Each number is 500 + 50 x the weight over its row's rms, rounded and kept within 0 to 999. Layers, rows and columns count from 0. Numbers have three digits each. The size before them is the row's rms in percent of the matrix's.

# gate: layer 6 MLP gate, 1344x512, rms 0.0427, rows 346-380, columns 0-127
# up: layer 6 MLP up, 1344x512, rms 0.0427, rows 346-380, columns 0-127
# down: layer 6 MLP down (transposed), 1344x512, rms 0.0427, rows 346-380, columns 0-127
gate346 093:535542541446477561478565509541555547554479473526507635475480529378431458523513515480537396473508492525505490416453576512368611547551577485486436473582604496490480420454533544486485503575507415511580536449500592458480427582565433483498558538488531472454529525532483560510492554450594508475450518513545534575507617394517526442511505454442532470440391509567536520538419526457538467390476
up346 094:488466509416520540520502414535476573533457489584526586444504654504467484481534553497589486538489448497535518535464512484451497546505549486426522521474546582519504546484473542524561523399398603439553594522516444471521528527527526564445517470526432466474562547551566597485535564392508496563541607549470533577561401477487504369455462525429542365381473562527581579554503441499545457520543
down346 098:469412573494478528455493465382467498440490514449524500485544443576526522476486503538506514560438504507615524606606426496462400462434504431537483541560416573417494630506534477487566543436455595508499500481498487462491529481407518483511418466491407476571496483465575493519486464554463608495502483458454470456490378586461506479466442515430452487440504554387552468425613495444482503550531
gate347 104:425444551588524384481478470499537464496581491521492523587538479494512507527479503456497548584454513532506497593483537414563558531514499486493516461479575566410477494432525536538614557518491535572444445474442491498512512428466527487514474418494490554527512517473502551387516562507550488463498497448597470520524494473546540460455458560432472472540485418594456538464437533473450479492452
up347 100:481443459539500515422506435470499565487528497555559523429415448579507479477524461447384530494455448640494463494482583527512429531497555524535465490589574517431491558499535489584524456507534455539498478577469476466490560605528461514511502454430495514487425479495457463498522572532521469574531504494642545338512470571478516577510590467594448516510501475556577391534502561575536538394514
down347 102:496466524507555636494446502506523559451538447493517591478454484557462555514477542393480546575526573509546492520504561521447521498515593476559445468484551467481478578501505559437539539425552454549528517520469486442465539494587482415492533511509466447542448402449515487538602463454448548494478522446447405409420503563471392549554432487484481431528466485501440501513495543476588444534548
gate348 100:405525534528531473507476585531555440458556531483477489537522501498428555527394465513508585455494496480552437510536591389495496550587493525522456475476472524554518446524403462453504518531635472464482555510593536470445456413571519484475523521523591477532426568497530572446513444444514431580508512436488571489369410569529476482484568410408480486531632487487493544504443385499444514578488
up348 093:455490406511505453462577537527493543487518505465541521438472491485525429530498522473524483520487475519536399427456529460472537493520528458478476611466478466483533506494559473460455543441473488554541414480510487638557449619428443492536574535494558436454598564495483528461483509476555503451431413460504449548517514493521539501604401366561562570542493615523428542528478560497505499495401
down348 097:410458568477515508455374546439437580498480482560407568506364574451455398492473488581522494518455481439521431544469488533541496474503504539529528472486498483570416562582554486495548534544540465456497438487461397476486520577481458590498448506462565518529539449523480645539463551415557534465571491539395529568446489516476460453571442528479484563464496479585486505575545483404501575528512
gate349 100:407534537533590427541447460489385517389573515439512552427566547523468491445542466519506506515508546472578443517503492513407513509486475569509438419486509499578512521576524516498456578567599432469518484522470518507517574464456552478522518515548498441519511558546551572529436600505515526522524550456528526522488435558530438550623577501398555525471551551505475446491530526538487476460475
up349 104:413471472557408538464485520521429471460521448626532505553501601494513570515489446475415446400480508462516458513464487507445521493566450454489503574526424515435503524607505490576513587531515447548466458463476491451512560499570528480571418445494543475481479557446530485520502539567519494545436501478492531558494507506502450482533539585408608491470558584552502440519484502545487450465465
down349 100:459522544457536419511548429559478472530478525387444511457443537514464473421519503506469521415487623459545577556515477508420458496548443548562442473528477551474431437557454548463483554487541495504471475488573562368520497516556513530514561537548571410480466474542564465460556568445466465498596488467531533370474515392465569518453539454493525552499534561529487438452509551495462550458455
gate350 096:382533478517531470427455551487575516508411555525453566509483530456492549564492450579566562502520492521522514430341424520487450528425472531511497519566396523536587493547511567571421482411524452614493520458502463512604499513459599475501458444554544620394554494546587571534593497468461491494507549573536451534481540530535522591358523500607514522535471513460482482550495402487518429473477
up350 098:505480521566496481405488523512581494443485565528524414461493511574538483449552420488511476436480519475511430500524583497546568521466514493468474521464501442540535574586502554522511390395509425513455463443398554429350390478474556474470533582448491466593481430452424481584487549488436423476479578557471489513518418608521488465427540540497459479554604514525540532537564500463515436490491
down350 100:516451410439508486418545520516555462544538515508545424532526518501510462517483433460545478591520559426539433502550475497437525454430402539527466434467520558506489525507495517549515590566573560480489451469449528433522599569479516441504494542578418493519564441610470418468576437519530472581511479456479488416482521453532496450538504575452585607513492490550630497533540473480516464514481
gate351 094:445459565531447529423500529453410455518495494522512478509555450550518593607534464470540556526487404555494573520552521494443483507538493551516471540502472506510485535557546430538531450455538425550496446582488494505442469498494423551479396476481481528489478465487475485487522495527484522435498504465415581474504449487577470537499476504531500476543549567478581446552523553571536521500546
up351 093:583495512486580468489389523447461464474575575559455460515529512533464575512617486445514570498521496460455637583578427574463533551429566587531501532496531476464449494479484447479566399471510422575566484487621518547430518465528414599455523511412513515500416532570591534519485440484445515530441411430515402459505505434563446449490490484485427484480461475418553497490512409595581429555598
down351 093:447574555538516506506552444575565584429486584451567489587490553537485508415492504557446412520469487413527429442507568451530520529450547551460497480414487534457453424475501565530481560540444626519579475525516481388495385516395556476479507477507554537507531458549483536501530517448541559470509473509543495533453569435503554529521526421484427533548438517528455551460512620508433510422473
gate352 101:429498611465571386475439441483514430518523434591457496484497482476550551594468539520511562562516497561485374469525477536534567485508542470455569422530515581497446429573506546559477486551415508517511572504534427514572479531435458401565514558429596488517477441567507444449482540409422512516430542496514512560505597553431522502543426525468476480505468579487473519557405473483472483533494
up352 101:588416533548484512511460483503592542504556451560415445444574477468529448472498476566522610451493482448459475526479505474453579484479576628441567400455507395625464491619531449503595577505540437539568483513613428378505587537528546506499468515476512519548567488494469433390465571469492456472549503456477404545447505451468483555495539472546559500574504444456457451445544575501567500470482
down352 101:488456567473529502529441516518493497553489417502385544492589558504428532575478479448519530505443537487480481484460490527598467504452507496529492476590414520557547499521448359528514523472481643590560488447522485509564514510465528411486415523454580549534445500484521521490489523534629497409482397537554514339569571478510490515525510442521470551502476532495512546564420480487525432561536
gate353 103:499490508467491554585555485539554482556531456573517565463475457483487518502506574530446451460450479501439407444503533486440563527508522546496524465589510581532464534436513556554451533506561520461472485546554535463520532515539429478535529455559523461526510577446490526447509482436557553514513444569533528496437584472480546506447577508416514544577479502481520565467489523453517489556408
up353 104:505491549500457442481586439563479487521409460466449459507522542442513560502469595395465373531416480554535434489460477394564440422541468496431513487491554564580509479507649544479542512498467454468514566518503469531559481537545569502444438595537517556481411472429396578486575532545503520550487516575477534477605554468519461523511427366483446548549450555487495503513465587477543551412532
down353 106:512510491511432570451473463519430450551557488482477556444473529453410476492494539526477433541624469429502502404437469451429487497500461584478529425545544523496520539537527501461510449587535493544496513416546492526502528527521575560473423541506491497526503529494460520499447506455441455511464504461505475492508471498397526495460567468574505473448451468542521448515524430527557378564475
gate354 108:526461622549576472484500540612605503530549481574469604498567535519435581481538580553483445496508491486439488448460519602453428517531541499502531455519478489523516385463485515512416417461532512576442524529533483464447567467522528518513579540526457478514452465549514632518460462593484536474519485531499486506492451540506513449526549572496450558519467534490456479514491516469519440447415
up354 107:561433526475550472483514633534534497525463437487479455427508529509592572538557515456498469442459432425569535456516517527587540356518495487387502416493460508569447451532513487442490598538552455443502510575567557549466508462438362532498587535533600508405495389533573493502511439476505520472471551501461521438458607491458510498479431485500505513550586482505474546546604425485579521523483
down354 106:495425498496587549480498493500538569510511574519479508490515504503451571528544478426491444505568537407507459468406514525537453383484549515508516443424519520537465479498556472512468471471510456455428526523454513454380531512497462474423496569472469520458518471560551507422517467466533478523569485494518441605430594482516531428525463486510532572526567467461569498436424516583481514547525
gate355 096:490430482605493497454500497492476523599473535389550650551512530457526485484393449529494568557444571516532440521373504428485556492511452457534504456503465562571491572426477559511435596506403569583577373560414493408534553476456567590521510537529534428502456468529453449461532547456587515499521522502494604471532557399490587510517454517494439456414471507453512515545536538474451536470445
up355 101:484482569451514563462408521501433467497552545437463474546470563494380551489473533532576436497577576489495461458562421517553485467486535494474523513407471544482513516537496518590456424595476435510466527531454523497548531550498535499529474495366450514490513379522481515597541510538444433464533517486476467545544461409482416524542495442493499469496481469542478507427519558449521573483553
down355 100:432503516480523551500478502525469551540477507396452552498528499487527505428481463456537555474489573537462486605401405430525469417483433547568493430514510515535456473505468506535530460440525498562555466564474508449480507457570596488434493545504505369499533542588437530526535603472531402509516515501441434502529511453491614473565405435432544439357460578528505537542580542448483446438461
gate356 099:427498543492491524592591457490535463639499509502485553492483524438568533479391359480458430470490545490540479535502449493539525493534365485531520458493489462644467443452484531456507467444537481484494509520602561583558509535544509477441458462397431507526502443462490530425392454381503568536419467496506477487516472518497481571508433379498519482490542474538565471499423538404430573464491
up356 101:414539469493467530500463504495523520530515439540539573538546444515513503404536475534477574454492473499503411544473529543522632471422503519438621525481474560550547510487485514549432491488470383505577510521498449428468437539527491519538581450424590553456510475448508464546502481570594540499461507512486535536512521475556485496416570505491548603467444568574472459519455524485433459464410
down356 099:491538560442460553576537528510427463398476410661510466419502504447455525474494558568586596481460482412420506500472477524539516475491502535512509485477507491545497538528489502466533535438502521413477471386471487516407461454539542619633513498424504379606443546494528592520420372539491458478431487566477528533464483530464408641504546513464521500523465437519514563521536529554537419547556
gate357 111:477435547507504552478525546484504431466516458572497477444440438440447560535478512656508518482534538585529551596456508528442556463542511583577564516486520537488469487518530513564522465462527443506574511473510525476488444530452537452537436488479469534604585484516409570632430403500488478564540458500406541591486524486434552464455336403536535467517536519515552497464547539449548527576547
up357 103:505443483459490484439475506459601541503496432502567429538559455538588568482505550536557513533451523562473479547477387370560462442435510460490526476490379455457427512559552563588494549507414452474548528549481543457491477440529466486505498595498459510480534460530487534558476517374525510549583521526436555555487526462439539421589490469459522560576498458461424426527459570451518467608465
down357 101:446469426491458476508474520507558509554519444428533583507484509485526542460466539491615533494456429552397494399489475465521512471454546475439520472464413494483469493568501414547502493538477423460559530542515436442452563518453407545460471453427540457458460495470596582432421499433534515478483481521444513494471542513525513484601517486448458551509482396473487423561577466571449478448454
gate358 099:482445493495552453493435459520574429500497409564542529484518484467471663495594511594557529556397575492500468550442504502441484428546502478530517504493509564575585434555552571465396486529548420386401480518481524496438482542473459497510465495470469527521433539405515562548555482506435434587563534536448436503457501510515471481490429521464459502486459432458462502419540459524572537544418
up358 097:474523569525546487424417570494458467411518499464426510405462515463446486432472441458528442434361545497491536563432511483598420522463563467569517512498446445585499474534571509428561471554499499487608426412610483543473435554563521487413541479512514486527528415528407440527553590461401546513515532433548440497482531591483487588498543630492494516533531546475531473520508570470558475561473
down358 100:488561465497535610518486473410504526418498511409505492524543420501478508612500482517499588492538543525418494543469464562505470491361440466507446500507509503439456465556520510577544517516439521557616509577446513493366446437531545427499522519380449483499502418572351481486544488571499541545481521595428430422535481592524583500526482571451522399485531531490572491556569482495535486482477
gate359 100:460510602443405609546539458549517513497501425516517493495539416520455537497470564571478526489499466446478356451444549456496496571519520488589589413608505484533574503473479535452538467508547500557564542365546516528399398567474512454483523390535479514501411563558521487519482503517470449454583547472495569585523441566451415475488535510537464546498538446460462561357426505583462518471471
up359 098:433440474540500491534558456516478554500460532520569556462566512518547390491552492537453454547376554562515442444444545473545527522501509527563537536501533649514494553495466510454494515499562538479521508592526582479467462557499539460509491534456514533563444507423504548519507463507527494573530487461484555597527342504572509545481445510464502412477515503494503462426549526507458438476532
down359 100:553407490472409455497507487511556467444521527493435487499511628523539519441504525440482451438513586474523543439459375524449453571592513385437536424561559459515448482517484503545451478495523512465481592501536505542468394471500537442558523569437458398518448436497541595454482511683503468486433488484546535331483521459487499534509465486474501550521501505527534585476448537511527581521418
gate360 100:480500487518520485553481440488464470515464461574584476468599451473479573510477530486563483515481449503483535479434435517533492508542473517428563505403527615510438519585418616459465520512469481467411487519478451536577490568574553589583448534570493476461514579432537484580453536457480471455484457497415470638546506522530484481463510514545435438534540383486525416437510471528426552431455
up360 097:468562512491538500525535544501311428511496550521435500448488532415418517516406565510474450503521533528467536597436506491469503472503418497537472451449488475494522511475477488432478487541551534462530446462436429559476500516462620659583494519443488483463490536478574483553565378436410471567393520538407443563495495502439434479474450531525469564512449537473460462549555572534564504544537
down360 097:543487496541505511534551499489562495530557509520606402515470502566486460498545465500411590434528564473447466468509581422388483489535558488475525592517388472478469518539517412418512496518520508524511470470484496464494492492514511532475579525486579533441501521534466510399520506486522499431446511462537486538426468527541559469414541424520508563399539471422464561522497536439464471514540
gate361 108:476455488524558475570520577426566445514453526479527614524478548503444565505415449509538455475474394432522538489475533565404548567518428507424485519515494509526506476506433565618617586614499358484444556543426514549494486610479490442521430580508539447514554528472468484517485600469434368529519455545522566557463477489548552460519504480431495414505475494476462436477552483398523416508523
up361 109:534547548436507519521567604445448458460412534447643551488525570460518514514510578495556466466436494506512509498486537562444483552595487509441485537547463539499518527550478511499541549561455417427503489545599495510518541474452473496518495584507476587423553548431405471346482517525502498506454531509537580471473518492508494503440499427509432431537533522606489557375458537475410408584518
down361 107:525587475450391447489425423463492559455396472441496471574556443440538381485549461494452394568425507551490562383499458444506450508506461443428439467567520467509494506464536560512612460557596506483490417458498489486546464515441487454477454523522457452487428505463496466536494495527569444524545426499442471427543368477529561490532454528470428443454497472399506439487449527520504481421545
gate362 102:464516510460425580566519606476514627472423555502556474438593424549569501601533502530615514496524554513533487522467594402473640542540411480410594405478459544490508416533509489531527428484470529574522468521496490538535448510591430519450478485548547481526553481543505488555462473414518436510416440451496495512434506391390416500528439454462446517564507597476462582392482529545375529484490
up362 104:560520520547513495479398507563500454594579476536491425457472512537534416458487439468400508458492456488495472433529466490568536468432467494486504457425472467559489527573526567528512526511474478575532478465522481472577517468514422496517581540576468511476595382484447426545471536466500486459487466474381483484529470531498507536580439519520413505526499459445568483488433453519558492526462
down362 101:523477610579550550481420538519559452507489469453482478506484510582491438502471416454453534517507433521461478440566502543470468511460525565491500603407570361481439591518491513517529443523463402417508443471500521551438556456436467409557554481507451496538531505513522544502546491445546568573485485516534601459494567569585479523498584509566510509497519521507542526551458407537691482490568
gate363 102:514560512501466529517473462515469481487584534496525501349578454485491539497554483458555465537554553438533416388548520507447587416469584538503508427566500489522559517588492617435582596514484441476480445473464498477484555525485585425472486464554543505455423490526536399449550510481541446464515584445432523509479511487523544554471441475521541524513509533527469474491614517503493508487506
up363 102:519528564469493590497459491495411538492450511541545528404539488425484385533504518525528558455602458465487518503415522620559520433473530436507477440442552444442523408549520546527505531464459538435493430504483542607492525465485531468522413445555499550503485461476437466479599491535526402474524487512468434419548566570530446484457534576510558476488540493439473536576500552574501550530555
down363 100:452505534496505466533488541630493396458426509476472509572503592427552515540575416498549494595508458408471578504490467511538579488536481433471487501580452531500476451508476505493436560441539550570547430585599536539473488410444600431586450532431495568470438476595439512512492489493446463470498430518506571561590442520565533517531538555528502520514621630483561528511518571499503529470417
gate364 095:395517591529466519550527423525519393442488529560535537506443419597539528577469477596551569539528466476564561523509518474469599484468592449448553446510578505537533464503490512498425463521583410545496566490602495477484507547464625443446398500415511477540438527488492519542481428446471457411527514487547511493424532492490535469482501440509540510475425557489475595530463554439470514455445
up364 099:558558460535415583568445516509573557552548522464582518551576494518464463489429501495474536511476480508512413426528490493496525496561491497465509490407518444473572562482488417598509615454541554498472364533518526495428445453470490442579515519480455400610600536572495432485521626562523591474529503550518435581611524542493374566498492438518496460558458389472512419482541570631539530543531
down364 098:480545486466553583533498521543600471428584444502553511462461426477477491459521537508471490508510528504609511574525561474503595536388481634549526438530590551460550476532462447488512513526504413579529495585619523499514485454426579507397444531530489497554602555610490507428593511530534482443560495555492545517438580518496511477517521455446519512495489474376527505445590590426537519476563
gate365 091:535580397522539399489579490543530469524539451432538453573591514520467512450534534623639507503383557533515542495532538563447484459528513479430505413474506556557562424529470508501525420441626446420451533399576504558472548495544508443463541575478608557469491543471540456407407517523560475558499462500471543426494553448479421420480468420480505512423479581588522495503466510506470530612561
up365 093:505478575412480499473513526523550518572520469528558454581470414529555579477444485496455469467614538572482446487512492486528548623445522501504520494478393534441485529500579442526451567536572462456582447537538550570527521423497473552479446391464446506539484402532475520550574528529470494526633525519469593488485443482475501528560485465501541503516450551554400450581496501480509488531441
down365 093:499528525509432494520585441582516479463486437460544501450534428533477506472520452449501450490470412438448528490547485476461524540484435567485515442456548555470571436506619547542488477527522486425451486536591495388449441506586496502517605527537430556502467489452511446478588498498557489417449500477565574458435469492554547444393499519527495563421521464490513451526547593495547506494462
gate366 097:532375449461565491551565458497485531457562549422534591513479447490473598502464540464526517534482449471472464517467540381482550587464483554513481522561487547569461529581419498430570516497503491535515470511527513518545483533471563518526492481446550494472472517512473449468529536446552485498579441425539579451538502495547495505490498506485439439559500470498463625461479442500439559529446
up366 099:585487544530518515412531519548489454560525497549518489498510464553442511510427453447521435521477568518501499525561485491448550576499507434464460597590455487458524495477428460428505450549513462578479499585484534586437552483471558443618455493510504530631488439412411539440514438425500522439490527535609392461473484406500629485422510539551501454480514493455503500514511521402516460557546
down366 101:549568457435501528505555414540528431545534477505463537565472440500411406488562473465534410532454431430562510506498570549569508537518535469478517494472496437543524451474441439437578553541487432442488553532425500587548454447415537536500429477522436428526434489455416481485544454463442433522508441425496435532600588610475574551418547453433551580526459491476413469593429439506554435557461
gate367 096:540514420489515483519506572589468510541511438507555591340436503561530567445540456541595455435450452539482426473474420424468556585594627445523480516474503556473513473533595546524494451474486489452506601490574473570439621582494499512526542459490525549521427451527449474530484528510466499446511569479419447501438519565508604478547536473516522464505495417556452484442493496442512517464466
up367 095:543443469364474444494468410502426552528534588525387440546463550552488553559584525471458465448533441465486496415486575523476535376486450514493539506468554524540514532500474547535567547494417580512565504466491482526618544459402485568539499513591564545450510500554541478460512472526474486588520519519458491475508538478420481562504565453467473399520526473541468437619407501534520549552557
down367 098:513544471487531407464563496535538493483469473480420485513520527475446429533487512493481484449494380533403501379439492463460473558482471486495464369544608492640535461473422493498422467464568538569432491522467513465451518517507457514551491461446516543521526535532550500621519476453492502519510540477459490472503477450527491464482478598524500429530499540558432543413477542423469572515426
gate368 099:460511508484420585497461491529508428512432539552459560457559416496440508500565481507508504595402480501456556510475482392533476391448470543527563592517473444467495500542524584578595477603435463504543535563421427440507505500464511454611485513504494425512592433473453506466442517454563532578549521444539529537540538448489460548549518480539539433478420403437470487595490597481494593607433
up368 099:520474512500478477505461453506494503373471484532514448476500502469536503512440468452442481604565457485507564442426465430453546514505543492449521478471436460510530532511507460444488525577525419495572624382471514599460495548581576442494550493552491534500522451529484519532490504431471488472574474418522490542453674529426460511532486561465467494414551531515461430470485568509440563495489
down368 096:504429490481529552542501461572450549454526558588474528510495463411567440509561557540468483502545497453488567490520448505428477536473427525442422458591531507419465525434558444423444526474584527529500471563607608476559453424513439547499475462517522473430476573471457547490483518516541611488456490492505546351482484521448574439438481531529495540504497531517478501449532387586521484579514
gate369 104:463515516541424560476477487463568413491478473543548457557495525527373509436519591499390448479456511514514437545520501483483553384552515479524503443496479541474453522578367473488408478581565444515417544506484460443529462568443576439476497498519593404585487462551641523576507507483512402506517497523438497590482534514477544494432479465435468501515526494537557550542538519393514625450455
up369 113:469544458564443608533494501375450500501437485483594474445465507508434527495428468506422521486537475497512513549490496616547522448533500504471446566540448437403518448491493495462408545477516486499429457497541614499504517488468594410561533450510497511505481405549528489565553540543592360578594547422511482538453538455481552465454464419467560419470507534530505561447557526381504569482513
down369 106:498503459458439540563559506478443472442541513551415495386494444431554496521446529514422501475482518446529468523506498636510489490483563494478529556496488418397480442440579560422468530445496529466483479482471637476497475481549488524597569466486430521436527446484575531519477523545492457597573484496554528427477531469534445531521394544463529413513586579494513543476470508457586461508490
gate370 096:521508531537455441426473560473452452474459581509420511464548487533481474425473481491505469472524580475454484486453478576550463550511509539508481486550513499483516490470480394447453411506580511470456567499508502521474575608445507575514523550356513472470542478589603498505377493539500398543539491485547542565494494454490474499488476369570607597511377454462439518497415527439425511470446
up370 093:488485442567596460448483549505522580485532460568504483447416497515482446477520531450548484529494567519585512569448478465474504368548501497513455375525475490459486535522585550471499571600502544467529553411488456514572461407576543499499454469538494458523384564498481531526500469512496509500503573489543479425510487517540492518499501472392460430525478514556469518568478478504467552523451
down370 095:564468509437373550482435499457460468487535471489392530527488475495460436544470483536475446475378508453481423571462512522477490413509571391511461478524595347383475582422453534503420456414496511529460495573499537422487524473566468577480435553470535417512470529499434465405441537665515445600557481636448525425475599495437486466449434537529591544535459532484447526381471589495412597484441
gate371 106:379447550549564548561521523484517494453501491500398535489447539524415599507545483515606437508508504429506480510468549523403534498474526422601478390516486501550517521630543509467475534529524508508460396450433527487537548506457597431582482503520514447554498601506443593597535454475456441523493453508455553567446519429415519482514548533487433535464420484442404497512478528526548470529429
up371 113:477484514450514519346493545385562537501490473460463544590527375432531464458466488425365518513440578488518560455509385626479520485484481589475480596555526526419520379456457515500508444503573609528511544518456535476480540477472452505464452552410444504559497463538456511470492557486431456401573566438552501535535395543517514513508472418527575496506521528555586560537480516447488544555491
down371 110:425429479494533492521516576507537553472492515395468464502530442537523440447494434564430508483537559489494485495509515515509559447474421587511551486640468545440495470529439491585411472529495466530579438546474618460527505445438427503485488461411489528566476511525461477499510515507484485470551560486490480533485478500450557498475494470526518525567476462503459555471534431537471621521621
gate372 098:396527507588511584502524513546578459497555462447351523524414478492446601391491570609590438635379518436466534489449514536441505414442489469561465452492482474475566559542466484537556456496537399482497530559439485396462460510485572394555464527426536488533572546460458454512360542528489501515492410397552486472480481376564507534522486518411466497460439599498513467489579559482422546496445
up372 106:496450421546538485389446540542552501582645457417359489512469477531483504484611517548525540583487462414535566514384539518464430310459547479510447465457440431480541544532509501539540508451538425448503493473444455522514483526518560451489538572421487444375476514422423536496412582500575536438471532472593523417569492462514479471536426608471523467525499446435494517508539524525466510720549
down372 103:515417455501543439463523534528525505572565483525504476540563461465540449514613467456569560442576601487516565453438562498406502493521456463512546530483494455517555545488504447454484555514478475517466502465418590505494492421414488591504463506491578420493524462465466518469441498453533542475504389572452507421477541603550527490546539526584522500433489468478461542519446531596469509559599
gate373 101:369468532466531440519472451497504600432549447423480495411543476439443483426557472595599518506506542551442369498481502599437478411563471463580449507472458487591493509487402516513496539487464521458560522446460536492559521484403497507506518453517514408494503467451580538482434506449521512493540511576452485604566457420488481649440500517498500491483526458474475517528467536486488567563558
up373 099:558511529523599484480489463624491473418456482526635501531492409500503578645510553486511588578514445536461598530529558556501410567463405508559542484447586559385549514467497593504427571523498563558463532517627462529530461462504482535602508512513507416532584493455540552471497516578417476496439574457583488467477402440508540448469592536469452492514450477572479512528453461520413521485496
down373 097:395516491531467475557461497492478539448494560471439602480597500477462403460468511521471595530470512481440484500442526586494483505476484564470535442509536416503548552534525527547572507557470532427555514535463537509479516565457448557531581476515522488522449541445498423476428582542491609527540556513486488562557606429475516488518550511576485580515513499477483529511407509514448498572475
gate374 092:483473613479613442588533476582532469481524563487500527525485515458410431461649501549509472647485608456441489491483509527458589484448533587508476529455577535481468521561544550452451606572493437544464508485546551409531494476534542463466522519481486559530551521509448432467516529511502572547475499511550541494539514489459487515504445467521444449557480529512468459431478546555481498403424
up374 094:490430457427466470566473404508445469477554582518534562500483575486566486419540510487509388442523458540439590423439436519538395459480492460417583473378593470501470466538511504499472533542525490485509514429539455531512482457438554513560492590544490501447479454511483474468482560545542532450566570509459602552523599461456509521551505474509501420559468460474364564536533520486612441532450
down374 097:556494482405533476497521509520409522540539568552459561453504475505545465461510445522589579408574467511621627517522490473541492446550491459400509457486504485422559548545543501564434446487531484492493495556551569595563510589576442505562538490433493394521416521527503524436453423539521464490556458553542469479490522507360564528524524506548546470536516469549444531462587497413478435527594
gate375 094:445589551495398538509566538483510475513413487500400486425542401436515611490452509585500517527534506484519471501563509501504499541558544506632478587517490454546546495468534583463481541534441521528411509455519461519425554570421481499655509525573506483478457501479497506452519546480588501516508408480500553496486460505495547514485515428553551527542492581463513520560536387483479468578500
up375 097:463418503573452596459466539588469572426468521444491485464486505500448556481555542477406525452523573477408426422501606510533577504494421439415490442547480458483462545500490452501422558498495477477482436421451413473437484482481503497403529511527492534590443474493539536528519466512522546526437511514450533527457534514481507517473428473522548529488453523521559493454451553553422495544479
down375 099:576438499483602511473517402464484570516553583437555523453512502427519446546493463499490468569447527483471466465423569571464445466354522447513465582522576472464403403451543395506473468511574486502435511550454598505487541430555477468488449515517545437484517555481545540441490537527455515513553522525520510380508458614498455497545470502551530430570416468381518570464449468483540474454414
gate376 101:522621509564553485496579496528600433546551426581570523469487508528451408555535425534489561526425526540477471560447527467520453503510511424439511505500578463577518534530540436450508501520609457433407381441462635607468498435386510495551465566466427486478439564562431552492474521518488510527586474481574527546451412471498441512554502565481515515457447529600463438479453500548560450522462
up376 104:480551470432417449540476511530510552383475520487413448417497539537579486478494461549521510522526550484469501531418455513483629502432507486479520490485458504560505547398570467445437474456540539453572447540437455494413453520411528523436495449469548448526526521547533511498537493415520496390463459469627451527421476532485503479519499476560484549493485593524571490508486496492493550535543
down376 104:425438414430553507454473546472548512509430529468463423526429544489478382495550480600482509550523471549552598548431569509491526484596504551523537561436425508546496532442592512409551451465457444528567507498511504444453381533545442546485356494443509466553476487507497492530507534496504507449473465480435546575431396525601492559544445435466550584569452558513588471560535445579520511520436
gate377 104:457599528495499390395470462411577515406510493554573505514511488591496577478580509624503519457462496513543466478535479537530609426434504502491507483502554543474524526434488456469563512563488456568420534519544457566461506510540482488533448509573549525569471435499489618453513517490493522446495507539494446558474489505445461442342496474466520457488456477525541452579497464509492514476499
up377 099:551452506460531563535527532446447546607465484468489536465549562531533493487440518495516516523506518513453524530526515559598468513452502515551506509575347560440469452469487509537512458577469374537507550430525444548562471479554561471455540511437502457492419544458462516453503489510545537473509473592558484522477431527546473489543444500394522419425590485465506435437560469432503464563440
down377 100:430487449492506444465518463435427565480463568543507505492517521534474563535353516560463488391503479480486522523461462472582390526530388526533479479456411430413421524436525489569522494510464470463488427432525525477531546443493603440536454437528436507545449476543445465426512599605431468498471599504469581423543545452462528532515477514555593509486429439430502466407497521495474572501472
gate378 101:526524644625490493468539581465510554492548528560483413495580545533535523561472503478464526474499494377503435511510478421448515504465454515496542447462498636576468478545474460523529601443485491549497414496493431521492435581484483559474451502450582403604605598422472477592489502499602484530507374502476522592440509459560457554520499458502517551501532512465464429539497476556399509491526
up378 098:531412503518464562400502413559547489403449504540576521493506517441481477588448418458485446448511480515458528354572571499450554561499518497473482599447497457442435551554507492437523537471532516587496508479540480501499523436511563489570508518509590514486493473507545470432518530459550447516472526426569469524516462523492445521591477542482458472479488577499477472564515509485512523468489
down378 100:575518418454485409583453498451541428540446433575518539558472492535507473503508548467532439415499491520522492523483430511469461539448514363533449496495488558495478452470457461519520396476526435434463494610579475571549473485537436546543527564509517591492459517569473460505597497572508466505539531474509600518522445498551565474499475528556488521533519490437445416526495489456508524507619
gate379 096:490500477519461562605532504574500424564551456521486516570545543541522416526538538414490589489553547475427432409491506449498569562558448564493468537455552512484392526483572484563483475456501552537552521543494430556548441516433519534568459492517536425488555539491482505437451517567509543514545507559551486528479504447496518488533506481537569503566511480530479333600515463475480490399439
up379 096:540533478489530555505442499480506499505502561457436538494450537468431515513589498538466496590569340455386544421559545418440586479462568489593453540527422565534565424502511562469609581548500498494560528504482441576436396487591538470534430488509520416608494472445519484494499520441498481473509470502476433431461503566499547567449502510449587430482438494468482457569604433494510496528510
down379 098:420544453443498481469554488458515488490525461523500473498522515603543531426505490447540570502531434502476466541562526563519481407495541539452453549476490483585476531464482415526404429531494442599598488503464491518467513584515540522525595471457535504541466488502456562552569489493445476475602467603510503566579515501368431553570490565493474482500461478533517498489516581503464440576504
gate380 099:507479546496524499572444431345521536492466533484527428531443504524527561570536469536486570544475497516451419513448451510537567496524482517491429489449404461473486537497530500471526538531564504537560523485502427510489521518465515529588388451531612464427505499565510571501496419513516534482629557526488603488498508503388474494428484539494490378549466548468457419515478481516525523578385
up380 096:470481437564519463569556501509381518479445505409531505437566468472540453552482415471446584521451392483388541499566523518411430479475450510590454520544401509441497512447578523517570572546407525531566518431469518608532503565493513459553517526418457529563628545431525484523452503545489597446477370480533476545476495494527499490482470462538463509526498532533486581526553532608557430524493
down380 098:549495467475480536469406553432531420550559528573526508512545519525526551442551583475592485522537535499486488532434500545506540452530635475390556441543457465511483417442490524469565451472455536494571455485455494442445424500603475496412509500499562507500483495523390448520546545516451419523472509405462480480459449432572515491456463455403465478410434478581559522490499549516447521487605